Weights of a small transformer language model.
Size: 8 layers, width 128, 2 heads of 64, MLP 512 GELU, vocabulary 6437, 2.42M parameters.
Architecture: LayerNorm before each block, no position embeddings.
Training: 119M tokens, 7270 steps.
Each number is 128 + 32 x the weight over its row's rms, rounded and kept within 0 to 255. Layers, rows and columns count from 0. Numbers have three digits each. The size before them is the row's rms in percent of the matrix's.

# layer 5 MLP down (transposed), 512x128, rms 0.122, rows 290-339, columns 64-127
105:113117120121112125111105127142130082115128162153105123138125129100109154102115084149096170158129118165126092122143133156144181127107000100115058144112090140115167127138128155124129127104136163
087:114116135120143091113095142100085169152146123139111138079153130165131124160129127142053116155134173104085172168079107156159105153146156173111159123101182105092126196135178112143156126107119174
107:090126139105162099121085110149110160187162085139103089131191096150135165151116110177056118101112130131136154124149103137131148137061159219097173104067163143186108184154120136152152116075090192
108:139136138066106115123098170100134121146194110160170115136088188112172166136153074116128108198123049123141067105114114187112112125108228112126161151133105104155085142119169165097122140110132185
116:122190104156106138113110143157058105144151150117137140122121106122188168125149133096138063150159095133138135128154062106098148114075179171156128138093091171161100149136105160151174120123112069
120:091092105099105087075092120121145134181158108152120146104075124113135139122121120099169108158119139151134150060167117130081140142149255165119108133113136117093148095133097175145097151117138124
092:166138118165188140147102207153099116100093134183158153176114091144089068128184195143140106157160091193122118126142122146186161143154089112156160217103160113133119151136159149127169115143094137
116:134113142088149063144106082163102108141176098125123141144180125145177140153059153146114147152137144120166083134155116115136137128062107117144153103120124149184049182135170173108040094124139143
103:111137153136125113104131158097081096158099133143093078107171100182106129082127076152083148127113146098115153152170108107140148117078156163111161088151064095224159108139130104180168130087192160
088:124157193144125113088139130135129131126099212143136132184131161160124113137137153124120133111146163183158119214124156181132106156141104136127194111203158109083109118114143122095087109100134104
104:110085090127127129133128165101173151096132099114112103109129088155224154178136128149093148111099204103106139179133161152128099138130093087117118116103157117162118092086159088130090077077116104
102:153150178121127182089103108154115125131178146157109052138178121115120103057086115112153176171132129151132190184116119115124116121157205123213167136179146152127118178079141150173079134105102116
099:114143131128091166127130101172117127164155165083083077150213129161131103119126144144116142148109132127121156162120117092115106108108202141123136105093127135197086175169174092120148113104133134
102:096117123098130089109137137117177126170101137144131073165059061120115158158101154135079144142162149152131075106188126087122135140067168167165153143109133086106170087131164135141110159148103160
092:126146111118128140121126132101088073119156110189161171111178093100126145151154082150059097144110197130162140109132094137203151139136088081061058195155118163130129098186149158165161170175176161
095:142131166110098105122117160092123103157170114150148083166152148200133098156113088159134118143116131129164105060064054152145134179106146160091191140067144157055109161120180148117129115132148120
100:130138152068163125127116113156033154126115110131128110154165141119142123177142149128115092148080117133109071173090111118053091117091022174103130127070123126163092153195125177200138146104108140
080:137132149095135122106121116062131099082082073086187078165121084121080122091113070110171103117123110129116206125133102102112160140140212156143152089150121117094189113103133130180131133102153128
094:079139125119159109077116127120171098149126131106095142108164163091136158171118075197077115110091139068146114120100116106118126164086009172093215163097120106112079101199139140155187114136163145
080:146118162137176101116153139147150146118112125145142133138135112110111041151130156140134161171141094140146088153137127107198118110178059107092094128118146060153088088146138133090167132150144078
112:156164184175143163142140127118108162086140048148116159103110094150201117121131126100087099081102042201137155182076103170169118176173141126172155124153222127104128111127113100161134085086088122
105:156155108138083111115127123105134101108174101127151102195109099130154225144098106189166141134096059140105096155090144129096105145100192198135168149131113082149129175125154122127087111131151119
090:198181146150134160199104179116128098122088154105175099127138162145180143155180060117139080113124093162121140157156136160163134140106145097142195110169113189203096172180150146126093151104160098
112:163076121187123135057108053155094068097179162132121109188138124129066093142136109097174138178147112103106104187129118072126153131093045142115167124107120137126126179180065115164137026124139085
114:134144114139139105141037086125138098128218099089104111113094129153113224166135119189166146155122114111171083106149147096128157131160212163147145149097095099161083108181135155072089163117090132
092:103160157103124142121177143152131136114125083136082081141139153107207129138137101123107157146114166159147177097194088122114044076134129053113108156134138088144100140168195141116126183094120120
088:123177066122108069147112169113068138108129092136137126154097125168146087104099110070156120113077126115102173124177120073178152132100213142120077100157148103112121109140136103107088098098168064
108:135146090145165152083095126154117091107165127157100070130133111102131139140057110159106119086129106105175141123095104164101141108063094137156078093076131110103096166218178175158147165073133144
123:133155132122055153136121160046135104102071101075124107130120078058178118128159146104123099122128088146136192177106119144126102136198136219114221137079100171137156102152104166129134130135149172
078:119054105156127177074103100112125104143114116170141113116078114160119124141142076163133155110149167120140111187124137103138098190152224112182153136173142135100128114111167108106165089125172115
120:113163128166099167116129153079094109161088175077125172138137075140146127116185111145121111066137079111128095162094184161080107109073155207150125155120123056122112151124127154123118131110097123
097:170112132118138109134144120163115121169105128145185202111174119146070128112156076127143175123123126151136087154036129123091094177122062165134198175129131119134086151161108189095141091174133062
097:118101118117139170090173112186073092070108097118060101180123134111081100131117109091135096140142137173061071164073102128179174177065144170135120086142065164063144048135195129163140102146161160
090:143164108084137141105084158136121094181134135143135174148104115073094097147175103123089116169182061096150158129170119146174126142165119124062093124100123094172062077140149125112134099128165135
102:162092132143129089123098127154089088126181138137108165145131134114096159187094115172084131096156123098166064105104131144129132146110000192101080143092117133152100129232135191139172093118063182
105:109145147167089153160109112090114164090132128100146145132127116169085107170172102121136133164167084130115031126128112119097110082160186133088156084118168110148127170169168146104139156191122125
094:173131176169133108101176141064061098150109141145114144054142020107069096099169128111111144107151110142124135190124129115121138123135160178128197144110062090155145125136093086115128146128143095
098:160131152103113118091123148165109079095132095084100168175120093104106138165138096197090094146135126136154075071131118149169115139110000176117101143093132109114113112200145164132104107115145161
118:121118098174097132131079169110111129121085118152145174144153117132121137142152115150146180140138084125110050062087117151172083098109016129102170139136056091137100070141177138118164130176112128
088:110100095126085174179120151156100110120170134119144115130146124148063151088177108147129094130067134135128102140083113162152148148158152107096052122140053062126124092152122123153115133165195137
087:125093104139128147202183151096111068131095078155133139128080150149135081123170084122067141149103099149136088094118187150210090156161133093129142111155133096148153065203193164150169155157162116
131:137155137120100102094135090135161152163054115134109116123111066113073111122116083087161146111144130166162223143209110117123130144147198183100165126139101159130127097137117142162082207145170111
102:116171122074131091155115133151176071158177128150141143119150145106132137132125151138080099113079063099098116101156092197182129158129157118097097144145164157194154118164160169144127097125121132
085:111174069065121136124168137103197051157107149143143155110095093198060057157136133096114146129125114145138129118136107097121158087120172111097123118088095099113129141158133159145076155145136120
078:156172117150143101117032138088156136176101113138164091149077105078140137057107124078139147129120143112057210161118099110164131137125208106165129106194171152130143138123121110158128159112144133
105:106150185080088119079115173082119159088109107075122191096128106164118033136161113108094130123075140137095167079094152079087165118110132174134154156123106137123101173167122089059136084153135121
121:128101100130140078109117120151121197154142094083134144161201154165141107180098156147120085127137101170164129095096081066120120139111156104141132127084162101118118137224135118113116073120107168
077:118089108076144120118166131094105123134150145114159139149097112140160071198179140149140123108163087160133101136106121169159097159161176124126137044144160130112157129113138100109153120172113123
103:099082072140113113125136112150121174082168041177122101143149108148149090194137130176090096165098136151130157112144117155158069136082052131070094156123168099072176099168133123133132092158076119
098:141156119155203115116085130162141063101146140164139158163136151136115119170172142153129125137094085154071063107124162181165151127081131188108096101088126171146173133146127170193107142187094169
# layer 5 MLP up, 512x128, rms 0.129, rows 291-340, columns 64-127
089:073147134145174145135149089174192100129102105132104090138110127120132129129100120107074072105109143126141136133181121096124147130134096095147100173126115158150077181084118084061065165147075097
106:118090172125130170135096194113095122104093091093146126043146107095104112187103130137101106170137111099113105150158105090064097096132133172136094197094107137122147174107143139112150085104168145
107:105112124124137119114150162135110115197187077081110173082088108201075139108110136153149140143144075103083130133119099124054176077172082142140092093208123068135134153069131133154164154137175138
119:121096092130174127162078158089147138116169139143180111145207136124174105118208076121109068059084142129122152170147159140078124140143162159136093131174141086133099072074189091123178165197118147
112:145143179130143088134094147173121139101171115078157087072093153138132173114175190143154132077187114130159127096128140153085122076108183162142146087156141132071167158105151059166187111087091148
095:101144174071164128206111160129174148157143107131151087122105128169170132103109094134118130098128129099086124099081148146087099074150150154162100098160097180089097085220150076176123165143094114
104:114137129134082104164086101096201132107157059066103101129128085105183117131103118111065175159149115142142129109084086103115140095141182107132174121129087091077122134122094137181176130112134107
103:106136127143112150102092113131151119175076150177092121117166125141084225131103140154112076100121154159058158112149152141123203152160160056158150112110128068136064156099190110104108158083080158
094:049071142117135163103093064072155180119166153123166117176146129115136128191064114145084155119159100065108123124120114148083154127155157098121154104151095127124106134050099121129131183180077097
108:155087134150144134089148117111191111118179131143125122133074126112127101072126106160193170145186094083097107101115105139126159114053117095100157154135127105110150159123137149132196166133134145
094:111127120179150144142088130127138161118123142142109139059166097101178128130117128126176074120142115154127103116099145162059091106120123108117042153147110131140082087179113085091122069108145128
091:115120108131105110140138141070141175166198092151118128112143120138088088176132093104179180184165122137077118124178063139142121152113103091136128118071130162093107191136124150128147110109126143
109:125131155187138060174162153117094155080144131119190093063156126107143084110151140135179171125139080125135117087172093084117121097123165102109159135086121165147130157144102150120185072114168088
094:065194181099080186113133101119165176120127178157133161125094112128116138119109114134121098097139118080108155131132109088102161080128171104170101125041181155134109147134148184108096150152142140
099:150144150149100116081127105071163105169119149174077160140136178139125130111116110109116197091079161105120115136108122098099114137190092109153120141088150125022146182069146112177121152127159112
093:133129156188099176136139083174135096077155145102115119122160121094117077169133161123098194160210106089178066138140194087143165103086082111126132178104108108102200137121145097091111154138152129
095:118073071149051137137145088055124189155102113134148157116185180134139135149122142158128148125148049087144109206154127137084075172110124111090111129146179143124121095152126142106077143068137096
111:133107123116182127165120127043179142094118109150111124182162075129058099163149158130061174109150131065198143114152193095079125094080109132155184140094117149127135117099142150106120159067140203
087:116118113080110176100075148113109089105133130099108110094124099174142103107100116087176093113126134128112135060094100092139108102129102169120117103156105168151135134160114110124138126173065155
112:109121167131138123137093119167182158128076166089074134123060090134078128167138131148114153088123083192152181074128126162141135108170154089117097099139131160132120133175106112106158069123117146
108:135148191166129072151139137133172116125115105153170147152059104108168094125155099110119154124112144147154076121104101122212071154158166091143128130135119122046168119136085174079127165161160101
093:071085162151067158120187124124168113169186117136142156105173130178160134093107111151121155130133105104123141109108170108170083108163130118143180123116118156154155143111122097178093151166067097
099:105119127124116077160088113139125106100116129160119078132088116130157112156157124125124105143128057105161168191149059167116181121105120084107107155131159130130161134082164106146164106184146112
110:104102135121078147178112155146136099099103175115131079071113095081099119078075126135155117178170042117101166155128122091107124114089090136109052175139159230123150139121161105118151093140114146
091:118127140123110168091106109152123125162138146179093165125129171182122061111134144051101139126082132097081135099142140160136132204176089127090181142084106131143153219121127099209181109104099124
091:109111125105139075125141185126109127066134190115133079183096092146187097122152130137143083152082043134110164102116118144113089142172113121110183062188127168127114119125103200098159149165121076
112:103141068116109127164084145108127134088167148085059099149161138102163136170123122084171082161135122170154170175117125136147113160113142062108072131118151161082144097108176172116216121134136132
109:156170195143104077143148167120112113120103100136163129076134175087121087128091153152165103109145118190202096133087119108085107120162152146107161113116098148107146112093135165167134122143160096
087:161074139160145148188068156150145118147111105141135100113130111127137126152112172050136139122050177156142176139151134116105144127206100154120117135110095150200096180115076185193116095136119130
121:136049087132096151212139195132146130155086169056111173109112118134145102113165142147071096100147094112127130145137185072093097114100173153123153156158052132133122096133159151129163163160087122
090:145157074178111148151048115078101176137129126169202164106129170114167096075116154123109137063091091084152089178111140108155169135161073150187081144120155081107110140113131107144079151187172136
081:094129127161113155118134135154125099180143093128123133152155145119158145140064185075046092096086111149139154160090147142088153151135116149145100160092130102155133090097193114118144140160093108
081:084143144145109114144073136135104155127151148173126162130086130118136141125053179143143145093089123159061095137115153135094143131164119082172185148084099132083156124104162127075143155102049147
095:153074138088115108140100102090131193127149080091117147145150077114182105169118138110137096136203142087117114114143146080132121077128113133173055135137115131116089165135078147080168133103103168
095:132151137190136118116117204137120121103126145159166114155149122112145104070120072202106141102134109091121196115077086129181145108114140089102158136223143141143135147078083094136134093199083113
091:210194103166126110164131106117085117197129083172135164126156136160112107107102132103106138161112149173184091156134128129115110135183117058129162134115075124097094176181103182073098161114113079
090:113122248114093113146118152186162163141093101111101087102087151083119158188143138196123134104136133140101134103140124123146146101121101098113093156133153149131141069142117166109155165159180096
123:104100136209130114159115131110120201111134112114111125115134130115135169102106165159150205069162125071114128170101173130151104119169100093102136112118067147152124116068129131090177144099107119
084:180170123119123116084087121150118067068124118132121165140086135100147081103060121137107197152155161141121143153143076093064079082100146114147151090152147187117127125113056140100171127109075101
085:101112092169086172096134143099162122102159103070093117139192135147163142120136120147123109104181164119050129100107134128105088116090143127114139129160139149106144140145116123117132123143142156
124:139144125095077151157117159136179113143189148078165054129110135138154123130133116155124165134226098082141114133141110101037143140128163119086119103179147105139120151129083112154132183130065147
093:127118171163061171100100153100137142147182114176167174132122124059163098086088144142157105109112142171079126138091111114100086126131118140174177148153189149106140145120174167162152119142115116
096:134099093138120129124118078173162114162159118119155149124172102173148100130111132164139106200111113089063128119109145111125080158139118132173124098131179104096146151139147152135094148132088145
083:136098115126126181132114128195106114148082170112048101063118126170183158129122145088124114114096198209140112110138173141135141128173102087072152157090082158179132093126108109191130122134112154
103:177147093214162170129130091116084126129163095160135097154074143102092157149145141138159091121113155120114140062097118110104166121193074144177058138134087058128104125072155147125107173094140111
115:186107125132107137097193154139137142153132135132109124104138117109080142161134134152118110134098112112104128081180082105118141091183090132101053117158090103124151120126110125130094102063091168
084:135161156142128174184104084134087140134119115194114149163160144159079127126164137115189113131144090141041156100123098136183204126120057137129093182131135110113151164119143075161121129139120178
103:177085132136147126179096158127163143150080218119109107137141122091126175066147201114100096098097155125100132127105140111103138148126098074136093096148135167099112158118091195115104188069165129
091:120103128170077162145096082171107121096140090126122143120182087099126111087168154084132154105122158110165086090160082162082117130069139118155113140106113098124115081145085146123143195161172064
100:178162142113110105167116137137108158142134089133093117159097102059136146116154092081099147122168162109154156148116162111123048167184136131119140109215146157099198151196118127097100139155112139